Part of a small language model's weights.
Size: width 320, 5 heads of 64, MLP 1280 squared ReLU.
Training: a variant of Adam for these matrices, 578M tokens, 8825 steps.
Each number is 128 + 24 x the weight over the matrix's rms, rounded and kept within 0 to 255. Layers, rows and columns count from 0. Numbers have three digits each.

# layer 5 MLP up, 1280x320, rms 0.118, rows 946-1032, columns 0-79
112115123125129126136136131133124127134140122133128129120133130129135132135131132125127125125118126116118132139137138135130130126134134115128122133117124125129134125131119124126132118140124136126128144129129120131127136135142124129129131117
097123102143118185152176122093142125092075135134127147125093073126134116124132141065153061189113131091098108177070093107186174165148145196088078185131199188079110110161133109100121091170090147130081135114135141139131127101141111139086119067
093148092155108119140156123156094083171099086138086104183156076135188119094172178081094170178099110108123125092129075172229105132240134141136104162142167100147174063109170095116119104135152145131039142119171128135137137145176090101155061188
115124125065132119134141178148147085104151233124147227182147135128098166148100090134125137124075141085071078101110155120191069180114140070107146117156139164162100157126135105112099092113131152110132139110138092176048167142167119141118119143
067124080117133165122122091131172143148126157123096095154133159098125137031181130157136132157109082128129105158134137149157134098212167121089112152130135181115134108174153079186119144111108116151124141136130063163142146103123123159069131083
102166064127096100171155084096099123102156158128148123125113128139093205131174171123191123089084131179147111115144079096174119173119153105114162136177170137127127117153158164166135066125102147108136136099115140140162116119173133159147119082
128136132131132127125130127124124117127134127124123133120129134123129129132129130128127132122123123130126118127126128133133135133130135139132130130129127129131128129125123126134128124135125126128135139125126125135121127128129128129138135127
147100122102127191168139059128148148131100105095185177079150117097139122148106117096143134126143136095166089114162140188148073162115142157110150120144149148150159155135071169094111093114135143119105138195120134144105124122119090165101138181
147113123180087119087168182135147121149123169120110156103145090099121136189108197155157136058106160167130125166081140105169117129090149108124143079134145134141157064131119180077116099084144119076108134110151151153109125106109133129150160104
142124133163123148145094160152105157148147150104081094137150111082072106147124143152107113137138155156141059107148129125141117055132111103148148122095105154134146108118070147114064150125165171130154138100107172124052142133084102091145135156
154165111106126104146223206160123096097131163124192137081064089110095143165201168103097100108109149164074147097120075152138197099135177137151129159098154125159147179114071163173146051105100140138069150082131123124143170117066180214181156124
122121126135134119123136124122127125117130136129128129123137129126131125131148122135125123139128131122143121116125128123126134121127132133128128139127125125130141122130139126130121128123128134121132143124114128124119116128123111130141130134
112110144128171149169145132131138109130089126137077096128138150107127108108154118128103119114092133078158107171056102105099107090125153108099134137129168183120167114091139171150142100087126139120134135122117148129129163100133117128096095124
131130138119130127122134126115135129122124136125135118125147135125134128122134133128126126133142123127126128130138131133127128121127121125133127128134128123114134124119127129131117133127130128125120153126114132130112123122117137139121130139
126127130140130128129130115128126131134127130130124124125132130124123135136130129120127128124128134135128121136128127121143133129130124127139112131111130129136144122125126132137129130132131133129125140130123128134128125132130121139118134136
135130126131129132131129131129118130130130143126140151114151125129132126126140119122130138129126129116129122134124132130127146137124140133134138132129128131136132124126132118124115135134125133127121142127117119133128129129129135123116130133
156145106155135113096130138097196092189119151097120167081139138118105122134117195040173100113187186149133088135149126176137151102060110166138129105157073109142082084147146078126151073144131149103147140071100165145080110070149135142140168158
136134104075107168075152107105155130156214136180085096106136111102072114121132093145202106119103140176114154113109136139100137129166139131172118119116110126168098109119187131136109138178128136138143143127092097159118111151167096147166142126
162193216180095155118170170151069138118130152190195118064188094106197102114079071094093149053110063133126129152113152097184109148166176166127118110145156096133240161110169164145217115107166220124112138101113100189089070129121099168139121097
130135127121128124132133133129125123130130138131111138121140126131134129123136128122138118132126128133125121133131129129133129137129126137131133126123126124135125125131121126134122130132129127123132139122125125136127128129135130125129132127
128123130132133128127134126130118129132130141122128120125127120123124117129130130129130123124134128127121130136128128129126128123127130124141127128130123129131133122127125118129129119133124130129125143128122127129123115129131124125128128124
171116165149155146119068115064101146160050073141142130102147092128104116176155104143087105104160172137111102127109094108149109098113143100146122186128121100123057113094102077207124115168117119042079139122160102039109147158142090091124147090
125130134134130126129131127131124115129120130125121125119130126130132131129133134128127130124128128129134117128130125128131133133127127126127136133130127117131135132134130126133124125127129137127125143130125123129138126127131128126128139127
122125106165083087203065143158068192145110168091101175127122110119149143146085133104134104136169178063077102149079077081113111162182152123132120176092207212170091107087125073112096124093110107118137144180154082083134138072146133114061152153
180136119151035103135140109153122078101151216144151174075102111116105108156212079111192151197066188162151125141127073099152101174220206077140140187164143103220091113121104094091097124177153194086041144136161189109098120131185116142191137143
124128118129129127123135132130131127133128129135130133129128125123133140132137126127128127129126133133127128131130136126128125125139128115127132131132132118137136123129125122121126128130130135121131140129131129131129126137138127136124127126
105166131052120125113163149199133094102156159166151173117211152121220160070179119168121184197126080112199194099089142138105167118166109081109168105134119150098133124119155060129118143099148143135127143065102183093090116162197085158092138121
146107147109096126116112086125176053126111186160189133092144172125179134126143164094068112116133114168119160183170137134160156118050245081194118085110124142164168169157113077141167120036161093174119140146139157146211100082106148184079169127
149129115102083045139151161104110143147152092177130135077134160122131099134183153069169050168121147079141118125148104119150187121189131068146122203116176141165163084133118141067170093117076120168170138116103100173113128147099136181126121142
132125127132116135135130129116136131132126137113116114125130134119129126130119129116127120128134129126127137122128129136136132122144144130144132121130122127127133125121133107133123127124118133124130145124117133123140133127124131115117131134
127129126133124125120130124131120133135130141122127138113128135132128122126134131119121126126117127124117121131131132127137134122130123128141128139119116126137133123128135126124125129138122113129127144138114137135131134138128131116124145126
099135107178106134071177113106102179128129200186200193030141117107107118192107070077182150128125135123157145155130120085156147126068154163110057135137163140102135082113075105129181108157171115071157143154104172185167073101148087117103211097
120139128126132133123126133136135125133133133139126140118135138118128130121134129128124135128120126123124128128118129131132123127131126128128130134133130128138133134124119128130134130130131137129130138125128135134140128128128126125123135130
122127131132130128123125122134127131128120136122133131125133127123127131124128131131125128127120131123127127126125124126124128125128125131131128128126126134136129121128129128133121124127123132133126137129124127125127122128136122129121133135
135126090153125106132070092152182178120173080104143173157169176129097160075173096093185102086152153132201166081064180104163194090112163186059107233100124173145108104179181156063158142140058077119126143113139191135140122163120181145052123071
158206213169145132145132098140163142116079162115120146115086154159189154124146142123145168156102095115101098163154121160158168139165140155195114141128096171086097147144072068075092101082126140166152142180096120110209058117113143093186158131
124135136122136131135132130133127134129136143133120128128135138124132126125133144124127114125127125109118131133128130126132140126135127125138121130131139129136147115128124133135124125124122130127131143136124123131133134127131122128131138133
189148113124113097127174113130115135141156124192105129092103150091215152079184050096071142129123087103128148122089139114109117165156135130146160115106064081118121151119107126195111091128127151179112138106114155091151107151152163085132116167
131132129128133122127127121124125133130133136126123136129138132124128126122136127119129130128124125130115124133137127134134121118132131132137131130127132126125134124128132130125125123133129135136124137126127128132133125128131123136132122128
118126122131123133125136132137125135132127129123129135120145135125128128115127123123118129125128130143138122136130131123149143125129128137134130131127118133129128130129126129129127129115118129123130150138129132130131111119131124138131138126
081135105191151107191120094087126190200169146091104088123124113119159129145146132127089136152054174115118187105105143139157165129111155118187173112130193123143117138138120151112075142073109170106143139095115097163153156105123136168128113173
101196184064180113143140087156144171127114172152141088085139195051192154083170139114088107203126163174085123108068165112128110093118189163102115149143190140159143149093116070080134149043129110096103137157163101156104141088120086156153121143
139142091092136087110133162095137165104056108098113090128139153150098169126166169158165118090081166126122137148140130099173128138094126149094168119130140175154137138124151096154130086160103154175130134151131135145107157094151103102079206134
090106133169083089130109105074130128177150148127065115121141089153133089136152106129066167160129127136113154122150098160169078141189070071141087155150139122108117154104182178160171150156180170074083138152088105041122133084102123130090116112
086163126152143212154152149118119147134182167200139133088151094128191138120203144094125164072097161090093093193096178157162147139131169078202077224134141118115169118131126149093170173101082105169042143088065119088146104093072163159116143065
124141130129120134131131129118127136134127148127125137124134129125133125125131133120120133125130135119125123132128130131137137115128134132133133137129124131127124117124129123135122137131126125118130143126120133130127121131129127134124134128
127138134136132119136124130124118130131130132133124130123145124131130128119132127130128129126128125132122113135117121121147131129129128131134132128131127135136133120127123128130114110132126133123130136132131119130123119134127130129129129130
160101124136118147105167171166141111146110145163113195050137191119064151110139148091124118150136157144154128092129178112085170113173132167155156129078092096132209114177070060151113145164133136152150140151113089119118212144156156134119134141
154120134089180143152174126151119142108132103146117148066131133099149155131117172084138147150101182153074092106138093120164100141164135125144127155143054167093123170169152070129139119144127163094118136124152120128092162106108092129078117219
120132121131125130124126127141121127134127136129126128127131129125139130129129126131124131130131142127122126133133132128132147120132137128138129128132127129130144121130123121129135116126118135141124143135121128133124130134138127118122139122
124128129133131127121123129130120126130130132131133138134133132126128132126128134122126125127120125128124125142129127129135131125130133127133121133120131126128131123137130125137126126130124130136124139128124131127127128119128124128134133128
135133146130151123103101120142132103178164154179101179145177088148186148139160099102107085123075147122133169092113127184127141148171161144142165149113144094134108131124128107109169150146116145091086133134098043191083138155185142129116144065
123123132146107157185192043176102124137116187181119149088104112113206119093163103108099134213067082100167086141137154106135144137076097130186141127114179119093138057077097139163150085117067165138173140156108139152061094154166147129119172100
126131127127135134128128132129132125135129126129126131127139135125129133130127127122126122133120133119128132133123122132132127127126134132129131128128124127128130128129130132131129121134123126124136142124117132137123124132133125118120132130
129124127130136124124127127133135118132124130122127124119128135125131131139121134125131135125132123124121124139129127142131124128135131131117131127128124124127129116128125127127133128129126134129130139127128126145130117132130130136130123130
176108073144182206194112121113103144152142136147127104106160136131117149211168073102107107150143150078185198100177155112135186119174140105179159103182162134105112157106118150220091101138094104132086140136123072068127137106193067092122056047
125139119132133135133134118125120119132124133120130136126135129128126129119129133122131141125118132120128117132121126130127131129131128133124129122126128129129133127127127128126119124133131128130123140125118126128122127124127125122129127124
122130129132137125125127133129122129130126136121131133127141127128124122124129125133129137124120129126131129135130128126133125126127128134140129123129127133130130135123135118133117125131129128130134139131118119128131122127134126126122125129
200132097105145120171111177127103187160131144022119134144124193092107047082146111137156138080129100118104108140066133094139109116171131211117148122146177170141204145138096125154048092120158232093172141163113193162134158133169127159189067119
168188097148154124123140050166195165143102142081065145135089168132158145155099148118071193102062078114218184191076101153122190184102197131138083172142095170073190086169122070148115078195105122127094144097122181121191135211121075136144073169
125136131129134131128128128138128126133132137126128126126135125124123125131121127128115121127133127118126133127129126121140124121122127136132127127126126125128131128123128131123132118129126130132131148121127133126126127126138126131129130130
122090158064057091111211134116120143181161087116154157106162120102158120112149171101114132078105114087107123174158074090161072157111080170188116162125107168096141099102073146166043078123073159106139145135138079139133137089190062099188208131
138203179151117126118150118130089105175112143170165152128111167096152124131166140103123165071096133129126103114102112145120128123146153150135163189165126158171115112104122132088190077161108227151115137108099098128083098141134133097148093136
107163086145111205166087143133100154138203149129164170159089101168106090087125087093148146124113147134173087193140141140091113145114105134127127132147063138194121140169121129128164064128075154114121146131073168065105101188142026187146100201
129131128117132136124133130126121134125140143131128120129139131119119136128120121122126125131131136119129121135133126123125133123134127139145133133137123128134117133133118126119122116132120125132126144132129132125122128136128120126117120121
129123127124131134130129129137124126129142134136129138121131128122136133125132121130122126128128118123132124136133128128138137128121129124130132136123129128131128126141124127120120129138118139127133143129130133126121127117133125126130134124
116114135137137130125142118117124131122129118138134149118146133129126132140147116134134132125119133116112118134129132126139126122128143129130128129135127121138118119145122136129103120119123115132121145136121113135124121141138131132118141129
095147112156124226167176142094128156143160161057121215164082131132122136152143085127114124168122123066073096140128156174190114116129081096111149117129156188116154093139141086076143086107185149117138137125127078161129118149118088135106119088
130130124128137126141124131133122124122136142125122136109137132123128119122139126124133124132125135129125131134130128138139138126124139131132128120120130125126129132128123129125125132138128123131130141127121125116128123128136114121128136135
124133123122128124125132129129119122121136145130121125133130128125121155124135132124124126128125137124131133134129129135131125137125134122141127137131131120138128136136122121128125118140124131131133149121125138121124117133128129119128139135
128130071127132123116096119175080133115097178125191155089109186116185113217114072101102147051149123066152065160124141148154147134093040112130132154146184132183116149093099162106193099092088090157133139136067100115124073114148100116104129134
140099168202162080165128151141133125166018171099134152094183121104085140137156084081106121072134139158138146150156173125173134148096142105137148065122135117208149112185107122130055073144142140135094139129106127093099103152136154124099114128
144113047139133099105136097114092141128068197113120112084172116127071160096152121072163143044104151111205112153169098161146138195031174077057087142117096136111098146185134160146110175091112157138102144103057182164106144142119108129108163111
124135130129127124125123125127130131131127137129118131122129131123116129132123132125132126127127128129121138126128126129129129123126121126126128129125130123133130122132128129128113118126119130129133137125124129131125127124131127132133132131
126130132134130125130129123133127131130127131124133128124133138123132121131129117122134133127130129125126133133122128129137132123133124122132128126132124128138124125138122131129129127133118128142133145129121131128126127130128124128133139131
134128143131121129128128124131129125127131133126124132128129121129130130124136136130128130123130127133120130132125118126141124128135129129137134130122129131129139130135128119128129121130122139131129139131123125133129118127123128125131132134
073179168177107119102127145124063103143069184162149133113089156150161136150092147118111141046070098083097137122182134096127129131133146166132097191105217111104125122138126176081075093076061096094117135133129064107161101179099169110124112159
170153113142085115135071126202137188117156167112179133155149124166133143094165092112169091137090117097056109148152130102081136085154162178158159166172162170122137151133145104200176113109139187140110141117123123173151119122030081118153157075
080132078099108085183106118079107070152085136200135098110122127090133151063121166175087111114088074098124150070100175150137108127098110112178081137104169066144153168139091103127014061088093168182122145127097192129099163192117105211153090217
124132126126131135124119124131124125127137126128123121135128133132133129130128126126124124124131132131131133129123135121128121136133127128133126142130118126117126124134118128121132114130121120126124152135118129129136134125132130130129131131
129127134130129129122131137117123127131130128127133134127124126127132125126126121123120125129117120122127136135125131130126136126126127129131132126123125120131131123137120126120130127132130129141129142127132122123129132125129129131132130133
090124130103089114104178065149111093133094153100098158143113192145153086050136111147158128121207128146161105134150122156140116175123139186113159127087106094111135170120151084148074089171100165222133145176072145115190099130159134154100180140
120124128126138130133131128127128122126127127120123133134129133117130128126127125124115132124124131130131128131134130129127131132124124130131128135124136126126134124126123137134125125137127138132131141124127121120127131124134122126125123128
126168119059159109157096120165132155104126178108147165101108147113150109113139133137124130083111147203107154102189126117189094199117218117161138113079191156138154091213091206146125089193121135101135139184112216158122164118096103127137138151
193148093164104102148159130127127164157106202109205125059094220107137091167170110093168175136061146095149069139080100090201132161161172157145177139106212255158164166083136147173177106100169150136107140179149111105066123159085162168185091145
118135128132116134137149130118115143135142135132136142121143134117147123144123106116137137121125126116127135133124125122139131127124110121134129130132130134121150124120117126128110116135125120132132147134131132124116113132119131131122138140
099114152111159199161148162171064153092064112052150152075120121131067144143148079159126146094105133138097068135142110149143133131120165105164100156120129186083162073171164142203193110068141090122125137117113124096098117117144145178052114116
# layer 5 MLP down (transposed), 1280x320, rms 0.108, rows 946-1031, columns 0-79
125136131126123129131126129127128131130134122127126129127128128131136126129132127129125126128128130131126133124124126131124127130128123131109129131133134127136123124121126128125127126123123125131125113129130124124131127128131128125130129125
140121156163092041130179114125130156100082147156110147111083059192144089091133153118161132103127109163094153153129122119154081142067175089059087106083101089116127125126125142091130103079087092143116084101164126120130129120148155089143143083
086124108162122143126069104170118082142063102136067122120135110123097135093165132106128075116105107145147109122102086151167151111076124116116145153174135134125143147124112155045108150110078114173144084147170128092099158127179088168103132136
103131175079154114092138147082222136021081133107044120123125164113142186137088106135196120101167101150096137059100149140087191163136092125108178136163137087153110185130138115114135118058161114089132000125164103124030121143112131133100134153
141111144156035094177158147174125110113111110134103097178115131108178056171143109142118162162106088115103208119123093145119143130114155169103090101123116110122112124093115139164195133183184125137152017154129149130135165218136128122154170122
144120135121191140119109127115115112018088178095119049121108136130163107087119125168106148164136172114047160133166100133137166145113108126186184058171156084123133088104162121079169101114157132098124024167138118104043100120107178068072045104
126128130127127127125126127129123129129130127128132128125124128131131128127129125127130128127123121125131129128126129129122131128129127128124124122129130129130124126134130127128128128126130125128126120126131127125131131127128131127130126127
113158143117085103090126126138073108137157099118098128157124081119173075176099126129102137146153149125132119124183102102109155148142143111105126097055108089106086111126151149185127124141098084113072000170173142115145100165119121120147123130
085148176120144030146124163148149163138146138139147086139092103121176140159134121134087156139155095140161151128070113100145109141135137128121149162148153180007115124124135133114111078149099106151118036080103133100126139130103102169128147166
115153140095150137092153160054118112107139072134119068116123143087092113166133143175164147171114119148079070054190153169099123142104105185120091143157107120077085104129108088147159172123079148156172137130131145128147138128153138141183132171
227195164182125086127077094187079052141129120056099147116165098052188175132085137112136134194114093161157167146127161108085101204162134151077032148123102136101154100041107152177160111072095089168067031178174145219051060138122066123096159047
118123138129117127118119122139136115124137127124127124123136124139125126127118107123123125116127122112132128117126118118110109147127129130122140115122123147139129125122117145136130122121117124124132119134127133123126131135129142131130135127
114115133076095091158143109171169114017119133122080124145074131131085074080129162167125090126151094123193121120126086097049113115065107064102086106128094078112061140141088158128165152064132069127172054118165165117142123115134165142106156095
132125141117139137130132130138145128129142135134132120138130139128124132122130127119142136142118130141126132133118130117118122118115139134117113123131133131135129117108123137120127149118138146135125116139154112123149146118158136126138126113
126127120129132128119121122130132132129131130127121124131126131128123132129131122122130139123127131123123132133129132128129132125131132133129135125129126131127134127128122125135128135126129131133126133126130120130129127132128130124131120134
128130123126130119128131135132125117138128135137125139128123136128119119135120128119124130120130129126121129128126133123126134128128130130136136133126126120136130124130128133130129132118132136135128131127125124134131132128124133133133131121
133085140118111155163024115190082168097140105156121137163114136133147147107101095171114126105116041064121153194098139120091083094148152106116128132096104092105090120152124140127145118163129076138110000135207164141140175123108146088051138118
122138099129118169087105135109110158132118118099101095112091142117142101130080134120141085125112143154149136123151189164147175134167153128131144114084136073113169084119151121128118162156086092121126077121096112197116147138208131107115081193
194151153149156081175147164164104124081194129185192170125145125081146108089144188094085097137124070156135171102142120081107074084137134149138128119125145109127057140119130113122128140093145106133114031126200136183148064067145098114132059160
126129129128127125128127129132128129126128128126126125128125131116132126127127125125124128130132128127130130126128131129124131126123130129123129123125129129127124130124125130135130128124132128131128121129134130123131129129127128126130123127
126130128127129127126129128129127127127128127128126128127127130128130128126130130129126129129127125127126130131125130128127129127125129129127126126127129126129128128127127129129129130130129128129129127127129127127129126129128130129128126127
121149152087109103090161111098117117112099179164102146179093108169026108164138136090127174139139108141111065158141120164127165110102103175162116172176111141180085143147094115162057155081154092165109097119132146074153113157141112137146148154
128129128129129129126125128129131127127128125128128129128126129128126126129128128129128128128129128127129130128128128128125128128126128128126129128127128128129127129126126129128128129127128128129129126126128126127128129129128127128130128127
145147167144149143166116124192156144097105134101118174147148154056129136156107077090147084139129156125110104093102131203091113030165163125080145095123135097140163159112093119172153115155146140109138035116129139151184159069065182136118115148
112146203086063123039167136126061069107131141106155140121161129108081059168103128129096129159093131135124187108063172110098177141142095079133137197176159149134088127179140115140107100152119077148126000103105086193165109104064192147078171100
126128120123129130127127128128132128129126124121133124125132125130122134139128127127128130123129121132122136128124125129123128123126129127121131127130126128130125135127132131126125127126126128128132118128129127129128132131128127129131133123
104180081150102141141099079106172133120055096093069072113095125153181170143185134055074189121140120111128055087116167220155092151185066143099114125174123097095086072144198114134144145083096104157177115119121195097105105206167163097190063123
152091117118122124131196190103140099131120149133176112085172095129131171073145127131141155109148168122083073098146097060154133125075008082118099147117108166150108112125125117094136170057074158130146134100141133142167127130109169176171092157
142116130094155064139157111116117129101182099126130108120138137146144193177038104129203103119094195091136146146129059106083114056101080130128137165122213118148110109106118133113121130112130102136102070154104101061118152093094147111208101083
122138135113127122137139118140136130123123121145127141116141137131127122111132131128133118128126132126131126139123136126125134131129124125133122122125127121132117112122122133142147125125116131129115111128148124122133133140130110139136137134
121127151127131131112125128138136118117134125127135124135119131130137128121125123130130125136124110129130135131115139135130123140116135126123130127128130109132127122122119134144125132119126131133130117126137139128128128121141129136145121131
111110209159145151172112134179102142205144157085116156144123132121189144158098133118151165098107145156099193101135136208105161076101180130092119112122088108114170122185165161125105177176124119120138000182121179127123068179203081123090122106
128124123125128126128125129127128123127129128128132136134120127124126124122131121123130122123124120133125136124127138137127128133131128129120133131127125131127127123128132126123131132127126127125122108123131123128131127112129134130135132124
126128132127130128122128131130125130129129127128127126129129128134130128131127128130127127130126128128128128127125128129125129125125128126126125127127131126131127127131128127131130130128129129127129124127126126127131129129131128127128127126
126113099101121174173159110209096160118116096179159108143107110166106153143168076171130126185161162087124111095164183090158067124183074124118188127091123055083076097117141099083122112183092153109165000144129155176134099108137180152149135084
131095109130169143073153160082134101089120159131101087121222187144147158092090111172077077077113195171148109154162131104161096136111157115121074168164109149165075159121087045077170137074111144133115095079149158099049146100143151145144110086
129128138131138130121129131123123123128122125135131127131116134131128120132131130121127130128122136139127124125123127126126137121121120126123135127119136127132116133119136126132133129126119122135132117126136144137136130126132125123121118118
129126151171118126076101174152152069170171102143156094128130139137143100102156194147165110154127084129145102176107192162126102155102168060129141152134131131140139105139156147145163130158146143128113000090171196091178153094087132158147164113
129129122130131122127131130126126131129128127130122125131125126130126127128130130125127132132124130124129126127125131132125138125124130127124126132121128123130133131127127130125130127127132124128130120130129125129136127133126129124127128122
133128129122124117135134144115123127129145138124133129117123121131134125129123124136131123120115134132128132120118128111109129122118120129130130138118128130117139130136138127130141128137119136129126128115134147129140130116113137121116105130
189173109143168144135055100142166100128083136149181124133143180096143152098106162131133124127169106087069169116177119134109097068157142137106149066140118154209130117106122154140143166072156118150189000116072187123105096129132171127150206102
101171142181123114177126136088132144019147063081142157138062192093161185149133165188127108056086108153056042192093119092164165097098088114135162174091106051138093070154092164131128173115131110123152074096116119062134182107126144084146152111
121174084142135075092153106203156111094179148116159154142110123108189121131053130141142107109144135112114125081146149102160122168180124106123084101160125118196129170132128101076121114127118118152127017133173162095103115143138107122126126160
127091233152132092125131118176179080100140140089168123118089112174126145109117132174168129114112071079171173078128104164088095152136093154148153164126183052164182133130171189154146092150145129104132049077106096158110107173101156183170140153
114189076122243108152076135112126165137091177144073133144086090120113154108111092128176143123149117114112132070074099096104132122130124092133116152121119190113199167144239096128167063158145103143072124095110066163165106130104104106180140158
126127122138127121117133121120124138126138131123120124131132119131125120127129123128120114122127135129136132132118132130131128138135124119133136121133124133121134127137126113125127133127126135132134139127131134131132131124127125126122116132
123133139122130135125126127135119122125134129133134121129131129132127130128133125129123133128121126119132129129126135122121131132131121123119125133124125127130130131129125133127132126128128125132135115125129133137130124131129128116120130133
129128139146125111115106130138091133155178084145120174136153162125126078160100068104077099128069096070135149115111123075157128080149208156123059168105132090107156138225166126179154126052143102113134065099125122095156133175108073241191124138
083157108134069096124113144167143127120196126112124157077109136092145187181086114130129121109155108164127126144091161141105086130102130082169211082081173100123086124100117116130130135193141098158098102111131141156143077156161129121106108151
132128126122129125129126131123125130126124126127138130133128134132140126139122121130131127131127129132127131117124129127121125133124120137124123128129127133129131130128130128122125135134125130127129120128131129132131138127128134128127127118
125130129129129125126128128137128129126128129124125131127124130121129128127125129125127127130131124128129128128127128129126130127122133131123128121124131129128124132125127131133128126124129125130130123127132129124134129130130130126131126125
158109111160006173196154140110130110172063111107148141125089100198151133150098141090152136108148112120192136163096128160131136169099135136128160153115119134113157126087102154141115096116152114129140071110124123100122153131127112137140138181
205096167136130191150174131140151147150114125117191119129137157189063148072082117161193118145090135116077155093149130120114125099102117139100080136087099161098107092120138157141133106135112199121135078129127122089162162121130127059106120167
128130127126128128128125129130128127126127129127130129130127129129128130127130127129130126125122129130129131126128127129126131130125126129121131127129127129129128131130128127127127128128125129130130111126128129126131128128126128128130130128
128128129132128130125130127128129130127129128126128130128128128130130126126133126134129131128125129131127131126127129129127128126128133130126128127126133127129125124126128127129128129131131127130127126126128124128129127130128127128126125125
195144174097172156051171128147099103164097087108107199120147081164125139081116142068156129161129171072133233154077172126066128174117164145024129160111113118168066122181083142144108208107077117168089000105100170104169113132128126116159130191
132142129126125125133127128128130132132128126132129127127126129133135132129132126129133126134123132133130132129127123126124125126128129128132121137132119120134131130115132129124128137131132129124132123118129127127129129121133128127131129125
132129128128129128125131130131130129131127115145127127113123130129129132131136130131120128126128120134132135128125125135128127124117131131130123123130129139133123114135117134131135129123136128134124118140131131128128133133127124134127129124
125153047134138136165126147103100066111080039127090119145133105174102116245123107178063145068107076153173125158152187139129134116125104155181178161202122218137088099134187031094142126121106093162087089200093118135114131108068161133108169205
147120119088127118135144133192062071145148143105124139141184131170113127116071125153146180073160156217113129115073115084079062127144116155115106206130109135141121104115129101105128111182174151043184000156117133160124115192186051169067140125
131129129128132122127128128127124127127129129134123125125122127130128127131132129139127130129127132125123130127126131129123130124139128128128126127127131128131124121134122129127137131131124132125132120119131129126130127128125122129126127130
179151139130202146076125208153176073155049117086094141163077126066096141155142191144138133141082130151087111062096136231148164129090120126135142111099201101140140149140140105093117133109137171075136097077162110130143108131109097125124131153
146163143091072156155155157108121119176134165170172187138120103175064102117147170213090132158047106092193173112092141081136148135127116206073155089154153128146118113124109090115100144126094148112122036167120106069124184119143099157132114165
116107162059158208170127105114072106170142105159113025173139151123190087150044141141114152113093139135208170132186171183119127098150187124117147122109119028105189150111179093096177184169116135169126038125089068147158200111113144134097094154
136135130126140128136130121129129121121122131132120127130120128124135125129129129133125114132129127124136125129130133128142112129126124128124128140119129126142124131132121143123134131132126135123130123133137135132127135137138116127133127128
126130135126130125124125130129125131126127125127129124128128125133133135126129124129125122130131127130127129124122127129125128125124127126120125128134129126126128129129127126131131132127126127128128117128132125128132127127128132126129125127
123119130122124135140140124132122135129128125114131112114137133126120113137127126132119118142126131121115127120142146138140125125135131135124137120115123128133115116132130128120116145117122129128140129120128118121130131124143122123124132131
119126144140111084056117116077171114042127133107132180135137117117119165127109112164195120160174126045061099088108122146095153041073121131117170076163107133128130095125161098108176171122153102177193104073113143122106049168130091061085176065
125129128129125126122128129131127125126135129124127127121123127128122125128128132127124127123127126127130129125126128130129126130124131127122134124127131131126123133127126129132131129125131128130131120119131127127130130133125128125131135124
124128141133128132127133126124119134132121122129126120127138125124127139123136126124136128136133135126126123125130129138129137126131126117134120126136123129125134132114130129138126128123132122137128124124140141136134131122131125128124125122
133140103178162106095068100096138098120124144131111143069092110138120139158151140103062164153108174213155140062109076086132129095138086056140143165137109128089112102121138123116196090107098160124148020132142198116112120131118136123143077099
114145128135166036091101174180152136153169138137107149110115098162093154162128153113101106138195162155136118127179205116072138138120120086130084114118083177197062058172100086165140157121118137133130138126155079094197091094113110126186073153
105118112116081217167181158138180175070135052090123137137091125166135131160035152156103056158146150116179154095150139117156075137086115131091060154128122172103123131105132083156168063179134104143084084177132106137120113162081080143159131116
127130129127128127126129127129125127129131126129127129126128129129128127127129130127127128130128127127127129127126129130128128126126131128125127124128129127128127128126127129129129129128130126129128124127130127128128127131130128129129125126
125128128126132128126127129127125127132129125128127128125126128127130126127129128127129126127122128126130131128127131130124131125127127128125125128127129127128127127122126128130129126129127128127131125128128128129133129132132129129128129125
128124128125130125121128127129129130126124128126130126131128127125131127127133127133134127131123132128126130125127130126123130126126127126126127129128131129131126133131126127127137131128128129127130125125131125130127128129129124127126127127
126122176151153108088116128171120171115148146150169128113123172154108129135155154152126152135136125139129119166154125082047141105111182153118108136184134156138140171097159090095146100193099121083063015118159164099150152107142157119110130134
138142136105157143157109118160179148082112101152148086174087126183148152147149080133165095174119046118142125099110127126098099079067152155109130146153167148163172119193158145139158166119118103108138019112139120151061107095066123168079139118
088101182156202138132063138050178069131201157142143152130131046101134092081092128118098134124100132061173089148109185122053129146117192100098164150136134071138073160073117149117171112061155091129127074144255211095123149165199109070084122134
131129134126128138119127131143117141136115125120127120128134135132125128134125136127126125134125130125131128131126136126131124119121125132129127117135134135130126128131116129131126137121128131127131120138151127131131137123136125130125120126
136121128129144117131127126126136131125120129127119140133128121120114120122110126116137120135134134138128122130134126129137133115127139119124133142129122131126130113123135127127134125120120133135119127130139127115132113115140117136134122131
102115081121196091098128072151060195122158147134125139190124165103071255177170133104187123132075152131126128166128162093129234111127106162105068096152115195083125176163069078133077153076131125138107182174044167143073133148098170103089059124
127130129128126126128129127130125127126127126130129129127127129132131126122130128130125128130125126129129127129127130131127128126133128125128124127127131126128127124132127129132132129128129129129128122128130129128129127129130131128129126128
113120093154135133118130153092180134044072116108165132071141153118100168167126132147136111115165181118195089078104176070146098143171173148121104072163105148110117170164069194133164136127114084118165059102121114161170104124113072087094152093
176168113177148142194093127096150145171114115255108194131052184132244194186126134107057087175063118187202108115138138083118177153072113090159135152164127164124161128118149137167133098022090091163184127175130138089132156157106168118091147128
118114149124130122123121140116127119128113144123131127146112123122117134121127119124119113126118120119122136124120138147116126131109132144105125118125132114119134126129149123135130149122130117146118120115118138147139138121134140121138130120